Weights of a small GPT-style language model, trained from scratch on English Wikipedia.
Training: a variant of Adam for these matrices, 6037 steps.
Each number is 128 + 32 x the weight over the matrix's rms, rounded and kept within 0 to 255. Layers, rows and columns count from 0. Numbers have three digits each.

# layer 12 MLP down, 384x1536, rms 0.0328, rows 100-199, columns 1152-1215
111123115138100105117157144160113026092142138118121173115174104160183160101130134073089089068069088149120116107134095115044069117122112098115119165118155111114115149168108148105193136107157126
157145129134119100108097112157116186150120161117117073136112128145173090114125145170139127148068151100123123123160242150115115143096144101086139143093152137149128186113158108149093117177134091
132142130062142131144171137144168133155174086083118109102179128124147085179135208136085078166158116172130103138145151168059126134156107162087143133120120128100158097119107142137121078079141129
130158169128179116114073144119163095133113162127107168131133085144085140106157160113115080114106142100151147167133086178140098139165103148150130040133139194167131157071138113109123153163081168
172153172136134130071164043111072106128117155158114136140136153066186150128107172186080037156146068151154160112162143104113125150123092150112164123141128077162099129117164135140116145127145131
108138137158157196149134103077118131126162109152102166090141147129112128124150049152132128121084118153189123059090102069116161114138102163159155055105133171158180127123182154080166133078145149
148147173156105138181128104119136103129115146121173108113088102121122141113145109099083101101141138130173167133154072124110142103091113138168115116136095090134097121117172116134093107081102089
110168210069084153128137125078135130167145102153094114104181145135133108105141122149087100169125105146103181103168164082119161132134091144066144117160083106123154122146143120111122147144115102
143152120113150157134135088163034190103087125128166127148185182151169105088064052161081063139163136096090108074102138124034122118119077099102138127094117179132140151206093095140120127071143108
097108140164154078111107069101163138119140124101114121113066166163106147130128185128108125129095145142198128093075148106113114076083124108149144148112054086112173099150148040125124191103120161
130143062118118158081110132117107057169159130126190111147192130116120087101132134098168051104114108112070078062129114106158123065135130098149189079161174107156131135135182143120151065146096109
154143101119094140163119170170149136201092114149126124137092124163106164132062111105176102157119050095134194153101135156108114173123143154148104141113151124078077147072089122131120115090123160
111187190057104089124129116138162098097147119147105144138128173143157108133079153138126055177148181158164095147167116102137126138122189079156178223175072192116141120121099196143181204106118160
106109135060134075128149050086212080138168149130148138163151128128179104100195134222137131146093127151138124204177110133042166114151140097098077123175095092106112146119130127120112132119123118
076129167113078106113128136132140166114132129127109112163127156112117181091147100107093144101126159144209188148095098166125149160066177076170178079145124107134124148109152124083140142106137120
142133153119115164120137117095178190125124096083120106117061127083153133126123122187164077130118120114126091169140117164099106135108100105153138110150114134066097167171155095182159137138116175
132117207157111127118100146197103134136104086111130103082141053161085164076120105143077069111129145137144082070160128119128133180144166174150131120114097237139166118146155125119174113105182085
116160114115125118139134124125064111086146137099143149105132074147108109149131116111107123152152186116131117082148129113114090143147103122123133103174106083058187093155145111136158160207162127
072161140133181126148166110172066133159123112078125108065136154127128106121124143158120138081068110158117151104108106117146126184117102116175150154173178158143117093122112137138145097151096138
159117165123131148130138092086118070159109077141147155113113125080121133141060060159140135151125094136140161091147142165076117150151136149117138096109124088181092082085124102149148142081118089
102133116108154127140181125126102135083142097084158139128160154148099155199096109134178099137065106073183101148138136088107072129075112123100143127097107100091111157134190103167132149102139104
115089163135148171117139094119104136202105121162102116084099145171178068109100154134149121071117088155105110119136188182103191137101142066119138159138158104131120156132148148125088118156145087
169151162089097199113176129099184171102113071084125154120140154148096089116134110112060110117101156130104139108101105154100088159090161140159102149110115122125103103153159194111126136078139109
128101085134152141124095109120127104175116175102106072175090138125082075136076176150195101113137110131090121077235108092126127142102099157116138168128131178104110165139076142110129099070074175
090153136128147137103137133088170139117114127156173131106163068119145124129113191143097149124100108132124120146139150131150113144134067143151089124160167120168144090081110095067075154142117066
109113091140116141161098135059114117131108134240130153121209141170107128105191125124121128123088082160099096151098138109153117138189135090185155131040154089126084144154113126092144145149083115
131072142136130195073146057114163156109143150151123136117073102102097168121141174186111148208122149078203089136056142097111128139094111106161138139109134099137103113126191117127176145124188179
111137154125149088152179138103113080125114180076127109142120195165118138248086111180138133199131148147155146131093118122161146154096127146130142103135129091128132147112091117144102163086117189
183125147138118160145098099137143129111139177120131069139148115227108036082096169121134146146175174104074116088147103151116142115144140132124125165122105119113160154114129173126144085095104113
154126064187163159151154134108130082100124075152054076126172154105135103142124104082143175106132138213084115233101095107122174140146117086100153145145095128165082123082096063160110128142114176
123175096151100178073128098119139132133088143160142146140107116119090114145149147182055152128101159136122101114140117151023114169159129113065135091162139156113171133115121097089129126109104095
076142171135144186118128165109118177144107127118148130161141164139191149154086108108142132176095136112174096141119177091139104150111082141156044142090082069122120185153138178163126154104167131
180111143122107157129145076098120075165132103192134090151110134091120075137080119165130081183060113139091151189066156120180170167147132147142181107151115128094128125144120130156078169137183105
187103122140138078126069121083168144090115112144122143075122118199151098049207188125160060096154145146133131136170130137120125138157167144118175137100155143144105111124151163112163089075143104
166120094108097108118167148101160109113165128118157164161119149171093150171187131045120118166158128141151111133144097154121136126119143039036090110097168171085100123141148168137109166170121115
175139192134189109181121141093115158056096131114185089116131094213193074100166137127095120174117093140126105103065135151154156141144119127091122132133121121083099194120147172109142143130182105
139070099114145080060095061140115211062085124122035191117107106150114105132152197114086112205134110117155128131162098163101115118134159043084100117148118043118144089134136068144147164145171102
167154132187159127163087174200061086130159082093139118154114101153154164137085095109152138034082174118111133105168149173131106100132127103127128127141078044111120139171103135119190121125069151
131127111159170132115179102090119115079142136165096130038147120178117044136130124111069094147089206121090110195105166097079134126105127142137152149103131113094147083134133179175092083134130152
145119115115159110132151077140094142144135108106103156181139133113148204104153093106147151140134145136221111090072148097122116115142063119153124131134080111115094125152181126102093178104156131
154161208143119173164154077103063099133133187097102173161191194150071197117116167145082167164106184110173127083134170094185115186093121132129160109117138196128150115045070139094071119089081137
165151099132076145137094133173179089094116182183102121127153139075147131113176089106132098153096122170110085164181125161099121143082116166118137183096125122076145135114089161204172103089116122
130127090144124166154101179095157116134144122131178143107134145131113072063140123152133121167139188156116105171104101117200140073132131138109135148125166046146110130119142136142099145125205132
084119147090052152136154100093119084099126217117114144158123152161147129086100160045112087121093124121154167126184146090084063135111153075149113128113111159166137136102107109152174122108110101
095119211126107134100172158152189150130128147077106094147097074121143091149084143099087159127132091154137139119064122146112162170068153077122091097137096099121119131101153116120187141103166160
114123161074089090140143107115113139192086050123110152147145104089117068101131112128100080120140081117081123129069115054113133098178138112064134126106103139125116143134108186083132125072106065
085140111135114125133108138142211105156172154178066178129118129059116147121137119090169158092082155068146155097170086135110128140142134113164171164137099133149120140121131113148156134118095102
131150137153151084142081152086121149077107129135130153118060045091110118086140093132132154186149151129149085144107122163120150104098162164140139163200155060139100171104126178143139082114124133
158143082128130181131149131092121100181087174100126088127149144128134122126146129147137152080140160129139110168091136071123122074218095161135128105141147085148134108054105128173138133200128164
106112139116163121182116142098172123146126155151141110157181127105160120135075144127159087098124156116166107106183119168069058200117164181080154083139166123121097145217143173147146122112099178
107066143169156131200111158160079177146140161138160111101092169138108200130029138143114142189141163109122163178112170112178130135086130167107174092085104045133163092213159163159135146082152179
148082152113128154126104128121100115193115116148158146143161089117097097138147140156099122172121135118062114119123092119110138136140113169094194107080165145105127112135115157105124148162054091
147080100133108095133123171102126056128090157127165155105153142100080161091195076150122108106126140122134114146109083166124149105159141064197134144059154168137123148160161086130106137123110144
133118142136094138116167110094082168178119114089145150107113140112145161131086172111103092168121100141097130120088138123120141147106137130057125129102127046107102149204145128146099164105174155
127128138052125109121134109094093194041144121128164176148147181168147136138076129174086118146131125140144104165074101079168121126110089090081095154127121153126097135152114160131140069056161144
132111122135152164126149088085139109142159081162121171160125046165100067158165144102125155147140110092056112094169119116075126099120117083093163130167136131185129182119137146086137113132181126
145153103105092092115153163153104144178135156173109121118168130119131114125139127098120104107087051115095108049163043132098108166194129106138107135100124106113145124131126169120097145117079159
136086135125172158193175135156157140159182120121157196091094135095121091175070097102145139184178154096100195093091084169137117158087110119156193155168140092102170092113130031121177135041149130
152139126126136172158184141113137141128162228118103113115073123174097125139152129161107125098167130111190133104106134121151110164143111189140088128135131152082143121114145112152081111095136155
108134108118109075105105155129098117118132163113114180127203216105141159183045065068145125131202190199108107149117115153160105132107131094139176176067175080167152121155172125132117109244189184
142107106124140141020122099125088121157086145102091120154145137114125157118084132102206148083153191152168204122074119106046124099128143128165119123163109108137097117184156115106158162095136099
093137126106112174147132098080157085151115112182033158110122101109126195111151125094114158173111026118142177105141160128098128150106145117070165144086161113166089069091122165118122148069138148
123176082072187115120083137105133107136163075131129081144150107172051138139113117143114115115109124173147122136125162166124094156128105152142128171131130179098129147177124111087078096175158102
138126160110160121188146188147094151155129109089131158107068152136161155137148147174106133144127146113118113132114106116124153091161156132101108162140094095089113102134140139143082167139214103
174132145155131104154163137148149055121078121113071106075157126083192120219132185145101140119126135124106132093151107125090123110114117157122073134170156167151093071053126093108139164139174131
179114112105137171087100103088093114123121101161168140133129123097088140118114107157108106166108106127150176182164133120117156107101187158119112053115110102117040104104117165141097178150163128
142073136126077187126081062176113089109138073133100179121108139117146097142106152167092130119144161081109136141144068082157124086106189113134139124127079116172107074060084112081101072191124112
113123085137125074129117099176124126106145181149167079105101091091174145093123143080186145093023166091145157125143120131077098119158111166096116142169099100169141073165135207169117124158168091
091155087180128120088156116190127143084144118141142142097150109131081107210135143063113201142139183150098142095122163137119114124109121083067087124161092113165177130132110102114118125172149101
078046130201124129128110160149146159138140089168089177091077065100177136177123136132126224063083094143114154136097095113128129139171079137204149158145136128087196098092113036126154131131147155
118157047205091107180118172144125087135147143116128155071168203129106157119127087087133110132115112161127145152131109104151120130118122123105108111066140136107105228199147158150133127093149109
137130096109127115122157150094105109094135050117179117133117126048114143162139038086091168177096120185113132105141187118107104088166105089117144153132170121129105143109123094126157210158163098
099115136116077126104151135127140151096062160134155136077195135117160124102177171120130122146150212097155191150120119132148101057115070137154182120140120092089117133146135158131131089144150133
092165102124189084119051081147104134118095102150078144129136151141129147066159128054132097139105141162121151129099192146143121175155130084150139117109193113164108118183149154112157139169068137
158164179104120130151088142072190084125164099160097127112096089125113210149194084120137118110071127216199131143190165078173097078111111130122098142134131105114088155145104107168176135091156144
091157123134181124100112132120095123180162087129193097163086107102110175052140117088079092130094165141183152169130153084113177175084158125157101167158140115160101134135134069117135189160104112
144106155126097156107120099151099156074141102109108094163106098148099146141135140128117048130165166152092116132132109194187129147099108124132131166119116123135078123189103139085097138163103141
117178072136133114130166142127056102162118151151163152042128105097108089158093153108061111088150145051115145136127154139121113141106096117128133137134091083140112138120164103115128136108112103
097152156135173183117111129189178133111123105093154126179146157155105129118174121127145111086060152112117167163102097185173126142113135130084112188060090154141084145120109171146084193071096163
121078186150136124142114109103121145126153122155128169116130150137073121089139136100088171166206112139154136110128121131065118155082144120139112130170171144095158168184182149107123149132174082
110076193158130145127106101191139140139160193110163110144173088114119156145090179141065107152112200113157103119100171101174130081112131079192163113086162087088147127131116085091152148170134159
181171084115117073144108113100181135166100072127163097162131056110134159158180085135135146130139148129119160137107174095099070170139115154144097188186108116147089182126055105164129100152086082
178163109131111158090123118183146169103118101101105187162103101149161108129187114143097102120165203190153093093159141180087131112110104126189200158146168171157089188206150100143142128157131140
183134193129104098155099162096143137124109166147084173155108156114087091134149133143130103134143248132144097180148155181124112164119143167177172149110111111104114152148124075143147180120081200
116165095107084080103092083151150067107136095123137148158060166142127120153107065067120149225138120165136221110115139163154100178101130122138118133120089119094158178112151079139177121131136090
135140103096156187130086081149115153136161121152127109130173172123110098101152135137089117121160137161084138160157118094088069119086177140123153132113119164186138156126117060099145177137076110
091120135067046186137096143081155068119132118135133132122129152118106131150132170172110150104120159053123119154125160171136137189096106148109155123097176157143110128140128121131148137189148143
150148107125109134153135119183133102124130161153104151141175132141097114169165116144111076096115140144103131078170152129144112111128159112119184083103120153091119107146111127125169124125107107
115103150116156062157140144105042079132056067112077063153098175120170167145112110165120079164117146156141101156061137128178177124128237146099078137153105068156104160158169168078150149106131159
123179127168142163116129146151117099123169041129162140089096132090126097089162140143130123082123096136103133128116074153149138113193176120138131093166137125132185144088172125114080050113113149
118137152123146136088094145145156125113122107145100122141105124148119130124171117137114116088106182144096126108098107143162097160159124125109118127148153149163141146139141158121117154152093126
086133148109097137133144114101141169131110126140133194113122129107092122121126081086158170134169119126133152121181094179189139178095186126113136133180086193132121159085178098165151115087126136
143082154108109079152094150099122106104134088115140090111100160152106155132094132139166126102160066148178215165124127136078118144156164105142120085144110062127117088133106084143126121216144102
107114135089149148136133093147103063170136119139104096180115129080136087098129088158159166099130131193066150124160133090111187106101161207089108179096099108141169112151150108148110109154159141
147186143129106103092158060092134152123101098105184130163134146168132170107154146094081137130149116158145144136137101102139148112113126114113150079087154069170143178141147144052093133116072179
189170069136137079136074100130099152128127088149094109117130145117149172143085189078132063147125154137115118170156139127154110097152143159099145183143131041132158156144098135141148121092083151
144117137179121098130144129101158144152144147146106150159123143136088174162086123098111119150131090123136112135138141159121164076192145065100076087181125093146159123109136088183099130109122186
130150147060126126082119107083191071115095138119148175139158103131160125124118163123119164095161134126182139166137157128134108142135120074135118159110096121109100060076097109107106131119140137
132086131166163122166082143153176086126111119098135102119149158103150127100143086104073108074148133190168117105124092114097137159091228108189142122185080117124156172133194156064169105161121139
099124096178088112101146131149026131115175127130137095084138150099186192103175105164116137090125128118129125138143133109058110156187126129094102164139171165140096172164128102143173153142147157